Weights of a small transformer language model: tied embeddings.
Each number is 128 + 24 x the weight over its row's rms, rounded and kept within 0 to 255. Layers, rows and columns count from 0. The size above them is the row's rms in percent of the matrix's.

# layer 2 MLP up, 768x192, rms 0.0641, rows 6-51, columns 48-95
size [100 103 104 104  99  99  96 105  95 108  96 104 102  93 101  90 100  93 101  98  85 103  99 105  88  84 100  99 106 105 102 105  95  99 102 103  91 103 103 102 101  97 102  90 106 101]
[[170  93 126 106 118 137  92 127  67 120 121 112 126 158 115 150 131 105  82 140 103 138 162 134  74 108 115 124 132 125 182 110 156 112 158 131  82 135 173 130 154 102 170 111  88 100 115 130]
 [135 116 176 134 126 131 164  74 123 122 125 111 131 129 134 107 184  96  80 104  96 164 119 141 130 114  62 127 127  87 134  93 129 132 102 119 148 103 116 100 125 144 108 126 177 141 172 145]
 [165 101 109 109 154 160 133 115 180 115 122 123 132 102 114 134 136 112 147 105 131 110 113 104 131 131 158 125  99 148 113 123 140 134 111 155  82 164 145 118 114 161 180 144 149 139 164 125]
 [124 165 139 134 168  72 111 119  87 140 151 116 127  84 139 118 157 185 129 135  92 121 122 107 146 129 164 125 174 184 136 137 125 126 126 108 131 153 153 159 137 114 158 110  91 109 138 122]
 [101 129  99 129 138 111 145 119 150  71 105 148  99  91  88 101 111 127 142 126 169 138 145 123 164 146 130 144 116 127  81 135 101 141 159 122 127 145 148 108 111 132 123 115 107 161 105 139]
 [138 156 147 151 144 121  87 103 115 136 114  92 134 149 120 128 120 113  97 152 118  75 119 130 123 111 151 162 127 146 156 139 136  98 133  95 124 117 134 119 135 143 111 166 172 100 110 152]
 [147 142  97 126 133 131 142 146 154 132  68 147 151 134 148 111 156  78 134 115  74 123 103 117 123 106  84 102 111 108 130 143 124 113 134  96 124 153 142 130 102 109 156  95 114 116 137 114]
 [ 90 108 139 104 113 132 170 101  89 156 150 139 131 118 124 132 132 122 154 129 121  96 131 112 143 114  81 111 164 143  90 125 138  83 125 152 136 126  97 148 170 133 111 142 147 144  82 115]
 [119 104 133 128 132 145 115  85 155 173 165 104 131 149 117 107  90 143 118 141 122 147 160  98  86  97 132 124 156 123 111 125 142 131 137 154 131 141  67 143 130 126  97 134 115 106 114 104]
 [105 113 146 146  96 148 164  69 164 146 120 115 142 126 147 136  91 122 163 156 121 116 125 131 167 114 108 135 126 124 142  99 109 143 158 124 141 113 147 158 172  90 126 147 152 111 153 150]
 [101 136 146 159 135 108 147  97 153 123 123 152 121 109 124 123 120 148 178 126 148 113 121 116 103 124 117 151 135  90 157  99 147 131 113 139 144  92 108 142  86  85  96  86 118 120 117 118]
 [123 168 149 125  82 153 118 126  94 127 146 127 151 150 178  99 155 123 102 121 173 158 185 133 141 119 102 126 177 114 122 140 136 156 154 134 114 177 179 114 125 115 141 147  90 152 104 129]
 [ 99 162 106 107 173 125 169 136 126 128 160 104 100 210  82 134 110  85 125 150 137 149 119 182 118 147  91  61 131 147  96 135 120 114 133 104 160 103  98 157 136 140 132 147  94 117 148 157]
 [140 123 150 116  93 143 108 101 177 130 183 144 156  99  89 142 152 123 109 148 131 147 139 146 161 153 131 109 127 129 125 100 125 148 135 122 126 147 157 140 130 108 104 132  98 128 106 135]
 [151 111 131 152 128 134 137 130  79 145 128 135 193 133 107 146 142 113 103 137 151 121 106 118 105 113 142 110 127 186  92 105 165 148 126 129 117  95 129 183 115 112  89 116 129 134 122 109]
 [111 149 102 160 119 172 148 114 147 139  91 158  92 129 141 138 170 130 166 123 109 131 117 158 111 152 136  88 111 148 136 125 139 128 130 118 130 110 123 114 151 134 157 131 123 121 131 159]
 [120 121 132 135 167 117 121 128 128 108  89  96 112 172 158 123 147 132 169 144 130 109  92  97 126 149 162 138 145 151 139 114  85 156 112 124 114 117  91 157 145  90 131 125 127 152 144 113]
 [135 106 103 119  90 123 151 132 146 117 126  95 163 127 145 127 126 141  99 155 122 150 153 146 152  85 148 193 134 146 131 106 113 117  87 125 109  98  86 100 154 146 140 148  89 181 123 135]
 [187 137 106 179 113 157 126 109 105 126 111 137 158 143  89 133 131 119 130 106 126 194 130 154 131 116 111  76 123 110 174 151 146 112 130 161 119 105 149 122 133 113 155 150 143  97 115 105]
 [ 95 135 143 140 136  82  79 119 138 133 139 132  92 134 147 157 139 146 148 120 119 149 124 153 104 128 144 141 110 130 115 129 110 133 176  95  59 146 121 141 110 133 134 172 171 130 101 115]
 [ 86 136 131 157 111 154 116 151 116  76 147  76  88 136 104 145 126  98 140 103  90 145 144 104  36 121 147 138 104 120 152 142 129 123 138 148 120 176 150 148 152 150 150 119 137 169 125 138]
 [123  98  66 142 119 176 121 106 125  99 132 139 127 177 147 129 143 176 115 100 107 122 145 119 148  91 127 102 124 146 134 157 104 121 131 130 130 126 100 107 115 114 135  94 115 142 176 159]
 [149 157 127 115 113 168 141 122  91 111 142 160 109 121  62 111 136 114 141 157 106  99  68 116 133 146 101 130 125 143 111 133 110 130 124 148 168 131 146 107 175  94 110 127 126 112 108 126]
 [132 123 126  91  89 133 110 110 127 110 153 119 142 124 147 103 108 130 129  96 128 174 106 117  99 117 175 105 179 140 158 112 140  99 112  97 148 170 155 133 133 118  98  71 173 164 123 113]
 [ 52 126 110 139 129 143 124 114 120 147 101 119 105 111 143 108 143 121  91 130 157 116 116 173 135 116 132 130 135  91 125 134 129 111  77 143 167 154  93  86 141 130 138  80 150  87 134 132]
 [142 166 133 150  94 128 137 161  99  77  69 105 144 117 133 180 128 112 140 129 127 128 182 141 114 137 122 134  98  93 114 134 141  98 148 130 137 129 149 123 101 112 150  94  66 114 142 148]
 [149 120 122 108 119 151  75  88 109 159  91 108 135 103  93 145 167  91 141 165  97 132 156 136 115 123 119 128 131 123 158 124 122 123 152  82 110 153  96 108  75 129 134 146  76 149 140 103]
 [187 120 144 130 126 178 125 111 129 155 139 109 144 118  82 178  91 129 103 156 120  99 164 113 151 103 140  96 123 105 140 137 131 109 126 115  98 128 121 119 162 135 142 132 129 118 157 138]
 [144 114 122 113 100 121  89  93 137 113 126 152 132 144 133 103 127 148 135 134 157 107 130 165 146 141 124 131 103 129 140 131 174 110 121 141 121 187 114 107 102 114 177 104  95 114 120 150]
 [135 148 170 132 136  82 139 128 130 112 148 106 108 118 127 124 106 130 111 117 179 145 138 151 138  83 133 139  96 120  97 114 118 152 110 102 159 140  92 154 138 162 137 129  71 127 147 136]
 [112 130  94 113 137 139 100 137 114 139 136 124 142  99 172 149 169 135 130 101 103 111 149  67 154  92 110 158 167 135 153 113 149 151 143 113 126  93 106  91 130 117  90 148 131 110 101  89]
 [100  79 121 167 154 159 101 126 154 114  73 116 108 126  92 113 128 115 124 111 128 155 118 125 113  98 122 123 137 120 107  96 155 115 128 141 124 139  79 128 162 125 158 178 103 133 133 157]
 [ 95 114 158 105 137  95 145 112 155  83 113 134 132 111 112 133  92 142 137 142 187 133 106 165 170 155 128  95 101 125 160 111  88 166 174 133 105 177 141 137  71 156 139 107 135 130 116 114]
 [141 158 118 127 156 103  96  81 127 114 130 117  97 140  95 162  56 145 118 149 142 130 129 138 124  92 125 172 107 139 120 130 118 112 110 138 146 115 116 108 144 121 144 138 132  95 138 134]
 [142 101 130 141 111 152  96 162  87 146 148  91 145 126 107 132 178 123 115 109 166 164 118 152 108 155 152 126 109  74 156  79  84 123 125 144 123 167 127 175 128 128 154 147 162 139 135 136]
 [ 85 160 151 139 119 134 150 141 120  92 102 127 152 130 130 118  58 123 130 147 162 120  92 127 104 120 175 190 105 151  87 123 121  99 154 139 137 125 160 110 127 118 122 114 100 149 138 139]
 [144 173 132 156 126 165 109 107  69 155 110 101 127 141 131 147 123 114 155  84 109 123 125  82 162 139 162 150 103 153 153 113 156 149 132 130 105 141 105 120 150 107 166 121 130 163 179  98]
 [111  98 143 123 128 137 150 162 159 123  88 113 107 108 139 138 117 135  86 141  86 143 150 135 109 131 140 160 118  81 138  80 119 112 134 117 128 129 113 142 118 171 125  92 144 147 162 117]
 [ 79 127 107 144 135 100  94 130 133 152 132 143 149 141  98  98 138 127 172 110 157 119 144  91 138 175  96 132 141 178 146 117  94 108 119 143 111 118 136 139 120 173 126 136 106 153 136 129]
 [ 97 142 155 126 131 125  87 103 105 109  96 125 134  66 130  96 100 125  90 116 154 109 114 132 114 124 193 130 114  86 106 125 143 112 116  98 147 129 133 142 143 113 117 136  92 143  93 137]
 [138 121 146 108 127 126  90 175 130  96 100 123 131 117 113 126 139 159 170 141  82 148 116 140 118  90 129  89 107  93 153 121 162 109 147 136 114 161 133  92 124  82 117 127 119  99  99  89]
 [122 129 131 136 138 147  82 123 163 156 120 157 144 154  94 104 148 139 124 140 133 129 126  62 118 101 127 157 130 162 142 152 132 129 147 112 109  98 120 142 111 149 139 128 138 104 122 130]
 [120 126  83 123 110 126  95 122  95 135 140 133 171 148  54 113 119 110 117 205 131 151 127 121 125  98 154 136 117 132 140 175 124 138 109  65 181 117 107 134 132 110  95 136 114 143 112 123]
 [128 146 111 123 100 108 105 113 127 166 115  92 184 136 150 111 103 141 121 168 138 159 207 144 141 143 144 165 157 124 172 101 112  86 128 174 134 182 124 115 113  95 197 106 166 151 170 139]
 [158 159 116 133 145 123 189 126 102 153 106 145 150 150  92 135 100 150 145 125 105 147 156  86 150 140 137 112 151 131 155 196 152 138 124 135 128 150 110 163 131 108 138 141 146 119 142 137]
 [112 123 121  93 132  85 141 138 153  86 160 124 122  90 134  91 135 130 109 177 109 115 119 141  99 166 161 114 137 106 125  97 111 155 118 144 105  92 131 149 181  70 123 104 129 146  86 142]]
# layer 2 MLP down (transposed), 768x192, rms 0.0588, rows 6-51, columns 48-95
size [104 104  98 104 102 101  99 103  95 110  99 103  98  93 101  92  97  94 102 100  91 106 103 105  91  86 102  93 105 105 103  99  97 102 101 103  92  95 104 100 102  96 103  94 102 106]
[[163 133 131 104  94 133 124 131  75 138  83  94 125 152 157 135 107 136 114 128 121 112 137 148 144 144  99 135 139 130 161 105 109 130 122 135  77 136 173 130 134 116 155 170 128 103 127  99]
 [133 123  99 148 129 170 149 160 152 107 119 142 126 137 117 118 112 181  98 114 131 164 149 127 102 135  60 154  98 118 147 177 156 150 104 156 133 117  88 171 116 106 116 146 149 146 156 130]
 [163 135 100 117 129 149 114 134 147 127 115  60 183  89 109 136  67 108 133  99 120 116 120 100 137 119 152  95 133 154 108 196 112  89 123 112 105 142  82 101 111 168 156 149 131 143 109 133]
 [133  92 146 136 127  94 125 153 156 132 150  65  91 100 136 124 158 116 125 141 142 136  98 117 116  87 172 111 122 124 171 125 180 116 134 170 120 146 156 155 124 149 127 122 155 126 123 124]
 [144 172 137 110  99 100 143 136 136 112 121 138 130 141 165 147 159 155 146 125 125 121 160 106 126  85 160 128  73 187 125  98 138 123 107 124 126 134 129 124 126 127 127 122 131  94 123 140]
 [102 152 127 119 152 139  94 134 119  95 144 111 146 124 154 160 157 130 159 123 114 127 107 121 145 136 106  93 128 114 149 153 102 115 128 111 121 140 132 144 115 159 128  78 110 104 149 138]
 [134 141 130 123 110 122 156 114 122 165 144 100 158  89 116  98 132 128 117 131 144  87  67 124  90 136 152 161 147 128 115 136 131 123 142 103 122  99 133 126 131  93 174 135 132 123 142 115]
 [112  74 139 113 111 115 114 115  97 143 139 142 107 126 151 135 116 141 129 148  95 131 144 117 160 112 146 134 139 113 111 128 109 124 116 177 191  88 177 120 102 127 118 152 135 154 111 143]
 [119 171  86 162 130 135 142 153 138 156 149  55 154 129 122 121 121 121 149 153 180  79 170  93 139 140 135 155 126 123 128 148 172 143 116 130 126 132 135 158 133 183 143 145 115 173 128 142]
 [111 102 153 146 128 131 152  92 154 154 103 208 137 120 113 120 110 114 127 130  80  92 145  90 184 120 115 136 130 116 125 173 142 147 125 129 103 133 126 165 127 103 119 147 151 158 191 143]
 [136 139 102 121 110 114 117 102 134 174 128  88 122 150  91 121 100 153 159 170 113 140 128 107 121 133 129 135 153 138 131  85 169 120 151 118 127 149  97 127 152 135 119 111 122 104 151 104]
 [ 90 133 119  84 129 132 134 142  89 100 168 131 111 113 132 172 151 158 147 127 145 155 147 177 160 147 116 124 183 139 139 166 135 128 146 118 121 134 181 106 171 152 139 166 149 109 140 172]
 [126 110 141 108 173 113 195 143 109 109 158  65 152 159 130 143  73  85 103 105 131 115 151 167 122 160 112 151 158 144 108 112 110 166 135 101 130 133 101 139 147 130 133 160 100 170 159 161]
 [128 116 138 120  92 104  99 137 167 148 174 184 120 115 152 101 146 111 138 128 152 107 141  88 136 118 160  86 111 138 132 167  94 169 138 119 137 154 127 133 128 152 133  82 125 155 130  73]
 [166 145 101  86 139 141 130 113 118 127 170 120 110 110  84 132 128 147 117 107 146 140 151 124 100 132  93  89 145 181 125  97 137 153 131  79 114 151 135 176 111 173 116 126  83 186 110 131]
 [ 60 135 140 142 159 137 148 127 105 132 116 198 112 124 137 162 164 103 109  76 147 143 122 162 101 140  97 116 141 146 161 184 163 121 152 146 117 124 116  95 167  88 143 140 136 158 112 166]
 [130 111 147  89 157 120 141 119 125 127 107  97 129 127 147 124 155 140 155 135 137 100 107 127 181  73 126  99 141 114 115 117 127 146 103 121 111 121 125 121 102 115  92 140 132 123 150 150]
 [125 132 150 140 160 159 166 129 147 143 145  97 147 104 127 138 142 122 159 116 141 161 135 170 161 161 144 154 168 114 123  96 107 148  87 103 146 162 102  95 178 123 121 155 132 167 166 110]
 [125 146 113 157 102 123 162 104 160 136 130  79 141 141  94 117 146 135  82 133 145 156 172 127 150 109  79 127 129 144 170  97 122 137 133 126 120 106 128 112 120 122  95 102 111 100 174  85]
 [143 157  98  78 114  69  96 138 165 145 146 138 168 161 106 119 152 104 125 131 157 178 107 135 133 137 165  80 171 146 113 147 125 126 177 102 120 120 136 149 137 135 114 132 114  60 115  89]
 [195 165 143 159 134 144 136 118 128 117 105 110 134 113 110 161  96 120 129 131  97 171 110  88  71 113 111 131 143  94 160 117 152 124 142 136  97 108 105 132 171 154 168 115 135 170 131 146]
 [101 141 119 131 124 159 115 137  91 152 113 174 127 138 137 112  99 153 111  96 110 111 136 138 128 121 112 127 132 141  86 103  83 133 121 101 114 130 117  91 109 124 135 162  79 149 129 138]
 [118 127 149 138 136 148 184 103 154 109 148 134 140 144 124 108 128 114 152 177  89 146 107 150 162  91 137 114 166 143 143 120 106 134  99 126 117 147 145 122 124 110 121  82 159 149 117 114]
 [136  88 112  87 113 137 110  97 105  83 158  99 122 171 132 108 140  97 111 121 132 162 140 136 123  98 121 140 154 128  94  83  83 131  90 139 121 128 109 182 105  91 134 127 150 136  93 100]
 [118 149 159 132 143 123 146 114 127 127  83  92 151 143  90 121 101 147  88 151 106 100 116 121 145 137 141 148 139  82 143  99 124 122 135 112 112 119 129 146 126 117 131 120 133 116 128  90]
 [107 156 139 133 152 136 141 153 112 191 157 113 119 143 106 178 146  92 106 104 155 134 112 124 137 127 159 133 104  89  95 130 145 128 125 156 129 138  91 110 152 133  69 138 132 156 158 137]
 [151 150 137 139 118 147  97  97  89 142 130  33  97 108 151 145 153 162 149 136 152 111 115 103 144 134 145 132 106  74 144  97 118 122 139 129 138 117 154 161 156 137 170  98 160 176  93 191]
 [128 129 129 123 142 127 119 146 105  94 117   1 125 103 120 130 129 135 116  93 143 111 148  94 155 144 105 120  83  99 123  72  94 161 104 134 146 129 165 106 109 140 107  90 115 126 145 136]
 [124 141 175 111 142 168 101 119 136  98  83  93  98 141 135 136 130 141 137  73 122 121 137 146 110 140 155 133  98 120 128  48 127 162 122 111 114 162 102 151 143 137 150 111 124 132 147 137]
 [127  91 117 115 123 127 149 100 140 124 153 163  97 118 142 151 147 142 122 125 126 215 161 155 143  83 122 159  98 126  85 123 109 132 151  94 102 131 131 124 106 194 140 133  55 140 114 107]
 [134 113 131  77 146 154 137 155  97 140  94 143 114  79 137 125 171 139 109 150 133 145 113 126 133 101 121 179 138 134 166  51 102 125 116 131 114 138 123  94 134 142  67 114 110 152 119  99]
 [122 130  94 140 103 138 145 119 125 150  99 216 145 137 129 141 124 139 175 150 117 108  99  95  97 149 200 134  72 134 130 158 140  95 128 110 146 117 128 133 128  83 152  93 108 108 115 122]
 [154 123 117 155 109 163 110 150 144 103  62 110  95 142  85 167 128 143 120 142 132 106 183 127 121 160 162 106 137 131 137 112 105 107 122  85 117 178 110 153 111 152 110 166 138 147  91  98]
 [153 118 135  84 109 139 106 122 126 123 123 147  73 144 164 121 183 143 121 146 158 141 116 122 114 136 188 133 106 133 126 130 139 103 133 135 139 147 100 101 119 125 137 153 101 149 135 191]
 [161  97 107 142 111 151 165 126 123 170 119 164 127 133 169 116 122 169 114 127 116 129  94 133 140 156 142  82 150 136 152 161 125 158 145 163  93 163 101 127 100 171 108 130 117 157 128 142]
 [166 114 129  96 121 109 121 151 118 111 113 103 123 152 124  94 127 144 107 129 145 141 114 147 114 129 162 133  91 122 163  89 125 119 139 105 135 154 117  83  88 166 121 142 154 118 169 144]
 [128 138 138 118 126 121 147 126 129 117 119   0  88 141 126 151 116 115 151 148  83 121 103 146 141 112 114 106 141  98 146 111 117 124 149 105 135 146 116 108  94 150 120  85 111 131 134 138]
 [154 183 115  90 121 113 128 134 101 161 117 113 123 121  88 144 122 120 148 111 145 117  91  68 122 138 157 124 152 146 132 145 151 143 149 164 104 118 129 154  94 114  98  87 161 133 128 107]
 [127 186 148 137 159 107 155 135 127 131 139 123 119 155 108 158 121 161 112 106 155 108 140 114  99 181 154  93 111 109 146  80 102 126 124 159 161 102 140 128 121 126 181 111 118 138 141 155]
 [140  99 134 155 109 152 137 131  89 136 143  99 187  92 126 114 137 114 143 121 163 117 147 137 158 124 174  86 168 131 113 134 138  62 162 125 137 140 138 134 166 106 118 125 119  98 120  96]
 [128 120 104 108 131 108 158 165  87 123 115 116 127  83 115 118 136 123 154 193 136 145 123 143 138 180 118 123  64 127 135 118 157 154 163 159 114 138 113 118 101 110 171  91  65  88  67 119]
 [ 94 136 175 110  75 102 130 132  90 194 108 196 107 107 125 130 111  92 161 136 100 105 124 140 115 135 158 120 142 148 136  94  95 171 104 106 103 119 118 116 123 126 187 144 157 149 127 112]
 [138 108 124 143 121 129 121 122 123 104 102 104 138 107 104 115 144 146 109 133 131 100 109 126  84 151 142 164 117 180 124 130 158  98 129 116  97 119 139 156 107 122  99 150  94 154 105 107]
 [147  98 128 115 136 137 139 103 140 168  78 114 105 108 123 166 138 138 142 128 140  97  82 133  93 114 118 117 154  95 129 116 150 123 129 160 114 127 153 101 160 132 119 149 132 136 121 194]
 [113 136 125 126 135 134 117 110 135 119 135  62 146 121 130 145  98 113 192 146 125 140 136 145 113 118  91 163 134 116 145  87 128 110 137 119 166 107  68 160  84  99 145 125 113 143  79  86]
 [132 137 140  97 103 106 123 142 145 115  99 137 102 127 126 124 141 116 132 126 107 103 130 150 118 146 114 146  93 185 104  53 102  98 130 145 134  93  84 147 132  88 156 111 143 103 106 142]]
# layer 2 MLP gate, 768x192, rms 0.0665, rows 7-52, columns 48-95
size [105 103 102 101  99 100 100  97 111  95 102 105  92  98  91 100  96 107  92  87 100 100 103  88  83  99  99 111 107 100 104  95 101 101 100  90 102 103  96  97  96  99  90 104 105 101]
[[138 145 126 118 109 132 137 147  82 171 126 158 113 177 153  95 132 104 141 126  94  95 116 131  89 117 147 127 140 154 152 181 140 153 104 149 113 104 107 160  79 114 150 118  74 155 137 150]
 [173 136 115 112 154 181 119 129 149 146 117 170 106 138 121 146 161  94 110 103 117  85 123 113 139 177  96 112  94 154 135 150 137  95 120 148 106 122 127  92 117 117 143 147 174 123 128 131]
 [ 99  93 100 106 123 128 157 111 159 129 118 116 120 182 147 163 125  83 166  82  95 148 142 165 134 122  79  93 166 143 119 146 129 115 176 122 166 159  95  82  90 115  91 115 124  95 134 117]
 [ 68 145 172 156 106 141 128 129 119 120 142 148 137 120 115 108 145  94 170 150 133 136 129 157 134 115 166 169 119 129 110 158 144 140 132 147 157 128 102 128 181 144 165 120 128 136 143 111]
 [120  80 162 118 135 119 147 118 128 124 151 131  89 118 133 119 138  93 129 125 130  76 112 128 122 137 131 127 155  92 128 151 173 120 127 128  98 126 102 138 139 160 139 183 148 120 123 179]
 [109  80 143 154 107 183 111 142 149 126 175 152  87 149 102 164 155 113 107 155 122 141 156 135 120 134 132  94  88 133 167 140  68 129 115 154 138 146 118  97 126  93 119 129  96 139 153 135]
 [127 129 153 107 168 145 151 147 154 123 136 108 134 122 111 122 127 138 103 107 143 138 122 132 127 144 132 144 117 180  90 122  76 124 151 151  95 136 169 107 144 151 119 160 150 141 114 100]
 [143 148 126 134 106  97 158  89 127 148 154 125 120 132 114 138 106 112  52 134 167 130  68 121 113 131 116 114  88 124 103 126 132 129 179 147 164 106 115 161 157  76 124  91 116 102 105 104]
 [102 109 111 124 111 196 113 139  81 158  85 165 102 110 104  91 110 122 122 140 113 111 107 152 134 128 130  88 175 163 122 159 114 122 135 173 124 119 121  92 127 113 127 116 150 106 126 129]
 [163 162 163 123 142 158 167 128 115 135 114 125 132 168 156 150 127 180 123 139  88 125 139 172 147 101  98 132 130 131 140 151 116 139 152 134  89 121 108 128 107 128 101 146 117 115 171 140]
 [113 143 114 121 148 157 129 172 155 150 112 149 130  91 110 157 182 119 112 116 132 151 110 148 120 130 143 116  88 150 172 137 122 135 130 149 112 172 190 135 117 108 159 124 110 110 155 155]
 [121 128  94  83 137  83 127 145 133 142 196 142 131 149 106 135  94 115 132 142 109 121 121 152  95 140 113 150 105 135 150 129 128 152 108 136 181  96 129  98 127 113 153 112 127 109 145 134]
 [150 120 146 108 153 122 148 104 125 155 154 145 109 132  72 122 120 103 107 147 121 143  94 143 169 131 138 114 120 106  84 112 123 149 120 107 141 123 149 132 162  95 125 119 137 101 135 115]
 [ 97 139 113 156  97 128 134 107 110  98 195 137 134 135 140 122 154 129  95 107 118 159 136 147 154 170  93 129 142 146 123 146 141 135 147 158  93 141 118 156 104 134 131 132 127 122  85  94]
 [165 154 160 145 111 128 105  67  91 153 124 150  86  86 162 103 137 107 106 132 157  99  80  85 118 169 124 132 125 116  85 143 166 121 122 120 164 115 109 132 161  96  87 135 149 110 113 121]
 [101 129 146 133 149 109 117 149 151 164  94 134 140 158 121  97 125 173 157 116  98 154 122 112 136 132 155 104 140 186 143 122  96 145 145 153 124 124 145 137 138 152 138 130 162 109 142 106]
 [153 102 117 170 131 140 129 119 130  85 112 151 170 147 119 145 141 137 126 176 107 123 119 125 150 184 134 143 126 146 194 127  97 148 116 141 153 128 106  88 124  97 144 154  97 114 147 118]
 [130 149 121 149  92 147 143 100 160 130 131 127 134 163 133 112 157 138 124 139 129 129 140 189 122 129 116 119 123 125 115 147 159 104 132 143 133 114 119  60 115  90 157 114 120 104 166  88]
 [ 98 100 139 122 163 153 108 131 108 146 132 141 147 146 112 120 130 115 108 124 115 115 102 131  85 131 148 160 100 128 184 137 140 163  93 108 154 128 188  79 106 132 169 147 124 140 101 128]
 [170 123 136 155 119 118 109  92 168 148 115 149 112 175 132 104 153 132 110 116 118 114 132 145 122 155 136 112 114 115 105 149 174 123 113 149  85 135 197  92  93  77 144 136 119 116  96 113]
 [108 102 161  61 135 157  61 108  97 163 142 128 152 161 115 134 110 100 120 155 110  99 165 141 149 143 151 153 117 141 110 129 120 146 135 142 122  98 165 128 118 144 127 141 145 158 133 125]
 [152 109 137 142 112 176 117  59 121 102 135 162 132 128 146 123  83 128 101 153  69 175 109 150  96 151 146 121 132 147 151 126 121 127 147 146 115 157 168 102 115 123 143  79 147 140 148 124]
 [108 146 137 155 131 176  70 130 120 147  71 130 152 125  92  86 112 166 150 142 129 134  93 126  93 105 122 111 128 140 164 150 162 120 200  65 155 115 163 107 154 115 120  98 162  92 123 137]
 [119  72 149 109  84 134  88  99 118 101 115 107 160 162 131 116 143 120 150 139 128 129  91 113 122 130  95 110 141  98 113 142 146 147  79 160 140 162 111 108 109 177 118 166 111  75 148 105]
 [118 145 103 167 109  80 121 125 151  99  89 105 117 123 101 131 111  65  98 158 134  81 128 107  84 133 128 133 142  95  67 156 116  69 127 142 109 101 148 120 111 160 118 128  85 138 141 134]
 [118 136 118 113 103 149 136 155 102 177 109 166 120 164 124 163 125  99 105 132 126 110 122  88 136 165 119 136 100 139 150 118  99 114 107 137 175 156 156 119 134 116 132 100 150 129 164 156]
 [108 134 176 144 133 135 127 125 109 127 107 121 118 139  99 108 132 121 124 139 136  80 127 131 164 156 136 142  77 132 127 153  63 136  93 176 160 135 104 117 191 132 158 102 148  99 149 123]
 [109 141 139 102 143 120 109 133 121 123 120 157 116 161 138 126 122  98 143 109 161  97 116 147 118 125 100 152 154 156 153 122 163 177 177 133 122 119 130 102 126  99 129 158 120  96 145 124]
 [ 89  95 124 197  91 133 101 147 136 101 131 133 139 107 121 105 153 121 119 145 141 126 147 146 134 156 152 104  83 131 174 149 130 127 116 134 164  89 159  87 164  98 108 169 164 129 135  98]
 [138 126 118  98 118 143 149 155 117 152 144 174 106 144 125 172 159 125  94  89 131 147 139 131 163 134 121 134 156 143 124 155 172 136 124 157  79  76 116 109 134 130 129 144 149 126  87 130]
 [141 132 137  98 166 156 157 120 173 120 139 106 129 112 135 164 101 152  97 122  86 139 127 158 174 113 174 107 113 111 121 119 133  89 170 148 140 137 142 150 151 140 115 132 114 104 121  94]
 [159  70 105 110 140  94 105 137  77 109 114 132 103 105 126 158 150 141 169 119  86 137  91 116 118 101  99 109 169 131  88 104 113 143 133 170 135 128 172 134 104 133 164 156 134 172 114 121]
 [118 148 125 124  83 148 118 138 124 149  73 147 116 109 125 163 140 143 151  85 121 129 101 156 121 109 116 109 131  85 154 101 136 119 167  76 128 117 100 103 131 125 162 142 131 141 127 125]
 [129 156 155 151  97 105 102 103 187 122 112 138 151 117 100 103 149 101 124 163 124 129 162 116 121  90 129 135 146 123 129 109 202 111  98 131 166 124 167 115 148 105 146 116 104 131 155 149]
 [102 138  92 146 134 153 148 105 122 142 104 163 129 135 115 107 124  87 114  91 149 128 136 151 125 112 130 139  89 171 101 122 155  75 114 161 150 103 121 123 107  83 169 104 120 120  99 123]
 [ 93 115 154 151 137 141 125 139 133 147 128 154 183 125  97 120 146  95 122 100 143 133 151  91 121 183 113 166 112 159 149 136 130 166  81 125 141 124  95 126 112 102 119 115 108 131 172  73]
 [121 123 141 110 117 109  98 138 167 105 116 110 116 124 145 164 101 124 133 137 131 119 165 134 134  84 124 151 184  95 160 139 110 144  89 149 120 129 134 129 114 128 125 138  69 106 132 142]
 [159 114 125 144 130 183 112 164 111 158  96 140 140 133  89 138 152 103 142 125 102 140 126 139 140  97 124 131 113 114 151 153 150 125 158 140 119 154 140 135 164 120 131 142 136 105 115 119]
 [ 96 130  93 136 129  70  94 103 120 131 123 139 153 131 143  90 127 119 140 106 130 105 133 111 101 175 170 134 146 160 112 145 165 119  68  87 149 115 132 139 110 133 187 108 124 131 111  80]
 [ 99 142 122 139 154 171 150 127 150 153 123 145  79 113 105 132 152 148 111 189 126 119 140 155 125 159 118 141 135 155 130 138 186 111 141 121 120 123 127 129 114 143 108  75 142 141 114 169]
 [127 153 124  81 120 110 124 106  97 139 111 125 113 102  61 174 102 119 143 151  93  92 111 138 123 116 160  99 178 139 162 118 117 151 118 132 127 126 169 144 107  99 146 169 139 132 133 117]
 [134 116 145 149 141 105 133 144 189 131 133 162 115  97 146  96 141  79 144  97 110 122  91 136 173 146 133 131  91 100 122 160 154 147 135 142 115 120 153  97 128 135  89  93 159 124 101 119]
 [105 115 168  72 131 113 156 149 130 102 120 146 140 124 103 140 158  78 137 122 109 111 118 121 137 166 116 171 126 159 152 127 119 102 157 133  84 121 148 117 154 154 118 151  90 156 142 101]
 [158 117 133 109 123  67 161  99 106 161 140 109 163 125 125 116 122 149 169  82 124 132 127 125 112 105  96 177 135 147 131 110 148 119 131 123 171 108 109 151 157 127 134 137 119 135 104  99]
 [139  95 117 166 115 123 115 114 162 161 122 175  94 171 131 155 136 124 131 102 146 118 122 139 144 136  96 158 113 106 102 151 127 127 147 143 131 115 145 118 122 140 127 137 122 112 146 115]
 [148 141  97 106 143 146 106 101 135  86 122 153 128  90  97 168 172 129 134 146  85  95 113 111 124 105 143 127  82 125 131 139 126 130 102 118 124 125 111  95 125 105 144 106 117 144 138 119]]